Weights of a small GPT-style language model, trained from scratch on English Wikipedia: tied embeddings.
Each number is 128 + 32 x the weight over its row's rms, rounded and kept within 0 to 255. Layers, rows and columns count from 0. Numbers have three digits each. The size before them is the row's rms in percent of the matrix's.

# layer 4 MLP up, 1024x256, rms 0.0931, rows 569-594, columns 0-127
097:147119200139153123110147175128091138082209147091090088116101146101106072121132120189147092136110118115150131092142070154146139162137081157097112130108134133034138064103159084198175228151199076163090096163127137091178175142108117127096147119065159120094150163098143199092107166163122167141149110117123100153186167136169131107148112091146162103122122178082103156150142141090156079102132
097:088105103179155062155129143160100125085172086157051092168161088123142060102083159116089096122080089146115157173109181138116074154134091128123169176075113131152085124162126131157112163172152159173122111080100154150116137150180115094182138111037151111179169141169128084106079123142112140107102127201119123046178212142181127138177146147137158123109148137132112102130146150112115157095155
094:133159080128120138119142132104123151105116087118153119108075167200101162147131144118153168100161118144148139079145098108164133168098090129147150146108109126150193149164094135133064148141181162090161110166111161129109136184130083140133158147122080153098088134116137090144077141126103118204112126111163086072093070139116164132155150156090190123136103175148166156106120169144148118151137
097:151147136174089079157126159071090118166216160100129135158166096122136146097101125120173085134125098088080108101180177180111120140086114133142108075161084141143124127096109131191141126128082169084157179094116125164091169088112141069133091126111122103102158125113130121176149080136104183115074141133147187121145135213141113186093149127087150095126145129109088138130081144091145124113119
103:121187152106071166134122101091110118175115134194166123143142073108117161106062157078142091092123130178115070180157113093149124141175148157111149170105144101084160101134091132138157098119091095102141129128145097125123083139116157133171099151068107128105203151098157155116141106104152094077176123156168142074144150087182058165135047131154146137163105103156134057161114130074177136130122
104:112087095163097095073110101152186157162163111149155119094128125129149114113093126110083104169153149121142088133147105056116139122112112148135119104130130121130193181097111161111096106186100148182182179088146182122134148092189135138115169103115076070129148093101165134157128092093153101142185077097123152134150139131181193155107157178127154100200121120117126102112130152112102188084055
103:148107177142111075146169052172155095150152135095119117145120098165126247137110116125128130195138161131093174140119169109171153150069186155151118110184117111132113105079127131138082133133086165122198133126178086132160149185094108135081083120099155104123185106093120168113100210184154120125113174155142121075139118116151095120090091100123126137127076072160080108160127121108144125118143
098:127086155149106146146144132112130142099100129164133131119106082190090173092205136131081117121128173146101048111097119113110105108068107082167124119118154194153069128150111105070121124099123088143118066060137169140209063177125155165130160077154136140096136089161095108166148173107122129139096106147122096124152130132081067130170164102134099078145110216123161102196133149139142135107164
107:109096173196138117117148125142118108148128142091154099172085121165097122179125101041152113088134135163136146131183110146094109119099123165105138103151173163129098106126132071156178094056059139208076102101142102111145140129090141154122099121115161203152183191133072150118100158083185108138108078126092064130132130128110125073140130127073134171204091146144111184147133154131115127171153
104:102177090137119115158154099092171124125157104112146169161132128120104106056136150176085093129106141068119208090183108177115197079109106078125073208144101125136192119116130115149131148120116126113148121083128178139080156108123080107117139102122149143122107164109119161086110217148105155134100114120160146112158089110102152144145147095085150133170145136112125091123134120123146118135160
099:158100095154114149134120150139094120149172131030073145180091098181135104074114122121100137147172143063142165157119097121100127160170081136060098123138165191080133156127078134162135177114108147183097111167099173128151097107098157147097056083109154168130168136141111166095202108071156162088121137144150131145175113110201184186074054124064088161077103110144096124134100151099177135119142
104:144174145125055107105148124131124101129119097114087100121112155138141127203100109131134155122188218140107100182104183168133143165134167152134159086172156191147158046146091134143123180178130125130111106129134127161133156135127080136179140125075090157099164094147102154163149143101075081126124151064120117114118112120073116156179178090088134143163104095122069103152132115141144123102107
105:172053105175078151124116129117120139106100174159133162139150140155119135134120142130132102090127109150130082145107134109193130142189090199171134095130176135099138105104119100140132077123178128158139132101119139083226101166147151139118121041202111146155162131094100130152112080093145066144100091126117203163155138118112161138137152072175151126130120166183148103183189131097105176067097
097:104130091146100096117112155126171120155154090123170082077170123111124111131134105154138091143178127165161099126070119111120114140162124131105133129123108130123114093119141135106137075047128125113163130136145209110149154177089097093181136050091143138116175167169100176155126078127166081048048095112174194122156124113130161157141162121150091122112161111182147156132110195089085160096164
096:140111124157135141147167160170091150145115124131169202088082108126169108098108149153140111148157098101152171103119141153157100124143113124122078121124070122167140138109093104098106146154149133173200049177165136194192103165106133139132149104155125139129118137122073104221146060101113117068157156123116076069064161132125162111210134135105058186108123110128098180111116164124152177117094
100:108155188170075168156085222105147132100095139138059159140124142154080095147089187111064125169161158108092108122146140143133188073148070131174149113137101109088127163175131143114202159089126128122087153145149212070086133212145126103129122140175156118164104141063084154129124162140100123123156104104117141143130114119095100083090144112149126124107067124141155114143155140165151116136126
106:124174104120110186127052092118141155172214159170064126113100114117152136145150104124120150100160142180137122121086123158148131146065107095076114153179150117115184127131125100139137203139123150149169154127169124057101130117097160113158127059119122102149102069137121135112143183092123125141137150118096137109193206173179068152111135099119134149081115151162082068152101168160113093131058
100:100142138152142162100064130145140069111105175153116108131162142203079130184084111157193145152157148115102160135096121111204164174104136154130082120155180114173152132100101153163108142158160130131118107086127059122137086070123152062154071111053146067150174148148128192120144140166132112138143124124120146191083127116123097088108101103131174140135078153129136087177160120113171164114163
094:124146126085090107210099095101150171118083098146110067140095069114114045138095127171137117171192188144109124163154093070124131118149124157140127102117127164122165115150090140128112119120219127188150166120174097146134142152166120094101153082104056104131170107090086095159081187104161135164165201140108179085125162159131097091154170124105152125150172133177178135135112098101084130134123
100:143119161163155123127165122160154049141122153113089205172186070157082100132104093154105141154162068129102091136117127065038141092205084112104115131111122146116114108119181123184109094076142129179100119081072150146130122112091127139189089110069094110112149116194103154123150075142131087116100095090150113087126178152138098150142086134148143192135135158143115146156149129118199114109158
108:159169142135107147113104132123099111105111139191162142095111200122118180118175117142136176116129160091146129106064090128166068144139187108102231128141147122158137167085151054111120125129133180130124113157112113133061125194088205129112072154067122137122160138127157121107128074131154124138113137079145155100112122104180129142168104077116115142089078093160105130060144077117169145129130
109:068143081120179126119146104148103130113148117089133112096095172102157091141163128181166173087142175105151079096135183152126099091145121122111153115173112151168119132166100132092158129094100113166126120132170139086121176141064101115126115191110167073109157134102144126141123136119058099122107130146109077144178070151145171099181126099121139101184072061110091092105139084107163144189161
107:119128138146134101098107057159088147150105130107114155104128132154147110071182108119138157138128129091143112139134160139109165134169158096090128159130158111172062120198183148160110136092166184141140093140130137076158101100133143152175150120109125111140187118133096095120102133118109132153148108148126113157062165178153179094095137078104154155070105090153168120131140173100077119108114
092:125099138103108085149109123079129170173072133142134134147116090090134126144112096105163139148087153142119123149191126193134101147152099129104111163075121100146145149174093164116132139081115161098174157160179120149155148197117136120103094014167050114153089106108092112151158182149152091141140140102111160166158065142111106104113065097141109075149147155155134132194207109076133133155078
107:204112138199105149155153133148136131121242128114112148100067117127052116171104130146140080165205126121109120163078119153134142125092132135149142118133076176089127113116129161099130121186142137120156136169140144099125125145158087121119145106100125188085130140111112119132142114077163071089128117114126096142125162127157182132102184129149150125139125086139077085188146130114136177110097
101:146158164066091071133120137141095129083150148141076144126178112132096128175065157132119115122108104136111105118133099145122101094165084146129147093120097178142084166118133174075117100119099121093116060125059077097086035138151107177170124094104095122121146137165085155108146101132172136154191130157084097146116166171122119075194083123126138133145115150096162115130164150115079157120136
# layer 4 MLP down (transposed), 1024x256, rms 0.0754, rows 569-593, columns 0-127
101:146103145153121138202105139115138124066096164135074051182126130183123091140094062128124114132095120155116119095117154105134175167136170068153150116069117165175113141121136163084104093134129115160159161143157091090115160171118109173133108104155142163150046129206075115172135109096159111136126122102122149139147126142155157103081120133103126103127116132100158150139099189136113123187156
097:108054100118118115062132129105194141171144138131124046143101073180159154172116110107132167165141146121138164094161138159147170107151164097083162118204203143095140097093156100136115123085111163091089142091135127132159137108136157161146121131199132151158101150027126112106134204136173114129101111158185127156146116152149146142114147143184121101113149137147098040052126079168147141115149
096:172149142102151137080024099128093125160121168132146095066126064155097126149104116140159172089120110148134121134149106131085120177167149162033135069141118123124120163135127143164143122170162131165181196138146130113064153147135108102166148137177150150154095123119104142121137114079111164134081144099206120176144170135097109099140125156134143174189124107157106115089114138140200175135155
098:102104098060143103122076047152147172071125092115133111156129169198129125098175141109114176042078185154190147120105165103111112135137111099176097115136102137100114170133148102099128037135129098135129111088147122117114069064098130109141112125125095171117120113156084113159123129129097166135182131170059073101145118145085122116141160199197134116064070113193139092123160059099152145119131
107:109149170125067139094101125174137117186122125151087113110156089095048090152165135104133179133109101193114138132110143159133090161134102167145127151126159160098181118109146087117143080195140076102176144063155229123136125102080133103075120150132113118117095125150071097132135117074136149165116139162100118107100101202146151139147105139183135148195116110088107092119111145111096155114195
095:146124135074109101110070127082135088091106169144197123136070171094095137102159096110147211131170143091089126139093156143143111167095077113160058147118178093091120112096149147071104121141120131123160135087105139143079134110086108171152130191124154153129140115167171155149063170098118083167163129187140115064104104149123161133114132116098140182100188161126144155125152110099177037123177
100:111187055124157158105108110158144178098118087098170150193081141140144082133083110155139160076135148111103163101163093182096124113160112165117131158079106147122097162106167159127153091132093186141132117198165140180100095157144123073163185095101113225115091186113133136087138119106144134083158103069116101125110115112104091137118097122124140138169122075163149111131153116110089124127146
093:094193134156134067158161103112071139131095134154123129082116134143158113161081151157087130143141113109154100136103154123168179146122069204061164141079082150151081114120122080116126136127175163121137120100112101177104117105145102087119142120134093125190141129116204126137118106176121102183106089113129135076151148132161165095121143117122074111172119128116043071110067070140095099114121
113:121144079143091140173135147083088206130119083083199096194117186118128134120089195149178162137141089104087068131148167124191130153166061118147162078098145099118091100139118083079137105117116129104135153131153096157149052099126205060153160195123048107150112166115118143115104154126129063116109115144132104159129174156100138106108119112071110172115126144075187078171080174198086139093111
104:122132080138127077109135128089154145083163108173182143122108141121154096094074144116158103077129132113125161167126152092155099107134173124107125120031055118141117136130126169117071170116156163054164118129154129183143111060121122134170121121147076111147172142105130145197130121109174125158114136090130132133083120118148128156119170083097111161167078117103157137124106200182129136185136
095:139158134138120147165093154180211103110112098196163147094183076057152116119074093172043157103171116120088156111164096123105105154117178184120131071130074072111118128196125129161151108155135180100134157141184096146141156103107107178106102114139104098091147158125164114085125111124093133076134138130157134116126122143119105159065106104122163099104137155152189164085103131154092097142106
108:103083187116120052183086137154030108111083086153082134135113147082115111111121128107113113163142057133120109126140133104139083150155168158174146163141128142124161091079105184131137134157175077110196116129159123164163190094079105097118107148104114171115112122176126074177083116137169162154191103135128152096195159121101105130065120143153123179133120128160123065131093075142117109111116
110:139110127133134176130142158088171143135124104067089122086091176119174116105164141141174144112125108167159103126107095088068143142176103101101101140073115113136091134105126097074104102126149203107099040129175142094125105076150114176145217142102074129161141197107199123067086169122121137180158119093120116119172123103138150164064136117145051135126169098095129147115142110160084158139092
093:087107118117091112125133121144126108148141107160073121105102118171107149079125138179120121138140131160125166153121124137184183107087172094173043092139074095178128148142159122119145062143155143144076102131099153146093086040169147212157112094126134125118071151147132104104110161079116181067141168127134126134063129161147093120103083128147094129139105179148144177098114154082110134117188
092:119081155088141137088141095163112119134113099094074050129151119134086127144072131128124149140201127162111083077095139127139088090113090098129137168113206109132130097141153126076168082116112071114109137130164130107120112137099158097141132151099118135159152150146162174060112160138136137134093102147084137186127157101116105109116148137105077152106173098161141133127212136170115112096120
106:108140145162139152117102187140152163121106143140110127089121098109106107088129156140151105154098125116112086161174108105176129114099080147122162078161099134099109136199137122136162058143147058105150061108125088156125152152168110089145121097147153186177129112143150109161137116109122151079148101136192129132184119138107154184186169105156144070101136149039147102139151101123114069118103
105:114081118148066071114134116144138092175094092090075170116211115116101100204118182148173074073145167119131124112149156111162173122125140111083158151069133123143098149104130097128084188135132064124105116123183127180155132117100097104136134104146132162122155053106141169189109086119126151099129118140126116135143135139118126128122129188092140165102129119092147156172144165126114158133126
093:140115137126066020169131101147139135124153157107123110077114095109099234124115137150085179081098123187109120177135189192113116112147106123174111156118137090143113155137057153098182193135163105090064174171134158091119152145140116147158093138150168110054155185153154112155120133110166128130183168170136109104075148111094146127124118151159110117152127191122113147106095140139148120132142
097:083124145080148081094189128122166127151123106159122094155101101110107113086134128089131152188146131112120112149119089162095135060125114093158102093110120108126120125077096133152205155199042158126150105079139052096149086135171132128087124117173186158022127108102116092156166173161108107122114122184144147181179129188129131087154175099094148122145162156142112168136170144214150151067107
102:095142157129100057145129186147139117145176106178086077121192114138142127157141140136147167094086157180133157165085094164149082184098142153164101128123194197141117143094157125106132103108122147117146164053098097086144105143076073108125132102088161188102115115127151075132186158087115195148133136105172158134145075111102064131167113154102199138115220078134119150145121120126095128145169
111:105144087128137089114116181134090148170117118123144136144124109153120084129064134131146109121126171135146120144194147119117140127171124135081126155081169138176101112148091153087157109151185145108150141081087162134130122141143179104159153166144131085156091206088097179150066106102155098141117213065090177162157134148214134103052077136142116105111130079094075134073132132148116140129143
100:132121121121145117129138181105176122160180167150118166143133066125097224084101126098113070043129119132138117092087090140126116134168080115164128134132155118138098141138128162132070120075080120112110127102178152119132088147183103103123134104164135189154088129138051194096120118128128162166120170096053164128114172129122112185144074082102115149086145136087104144146092141178142155108092
112:123147125197141112167088198163132106175162132160165160143130050162079193189150115107050141047152092083094183133104105159077125184162125167130158134167099099140143132116105118154149123146150162111151131135161107145068093132104154162115133128113204123138120158135152146139060086187142098144114125109137114119151097109106072144103103131083153135104102154131103160116138162088099110101116
090:040088205126169148074127069120140097127147152128128129146110186152112124087157136113205088106146085082090161133081126071154116102163115144185132164122144143125151171130126143149152147180114143152123146080119183111177127118171101070123162069160152148104105111152180105150136171098153182120113104104107116146157115115104085162157129113140134109080104176148094196157089155148121157152163
110:136136098166092094167125152115185075088083174119089068082101136152120167134139134121110093180096150128118101149094144094115149144094149154168104144025097103129124105138148162103145167171092150061106177133131122144156115123165034124164098155160164128151105136070157124111134157083096084117135082123140100142089127138155108129129104114120085093091211158091162148122095126179086140135143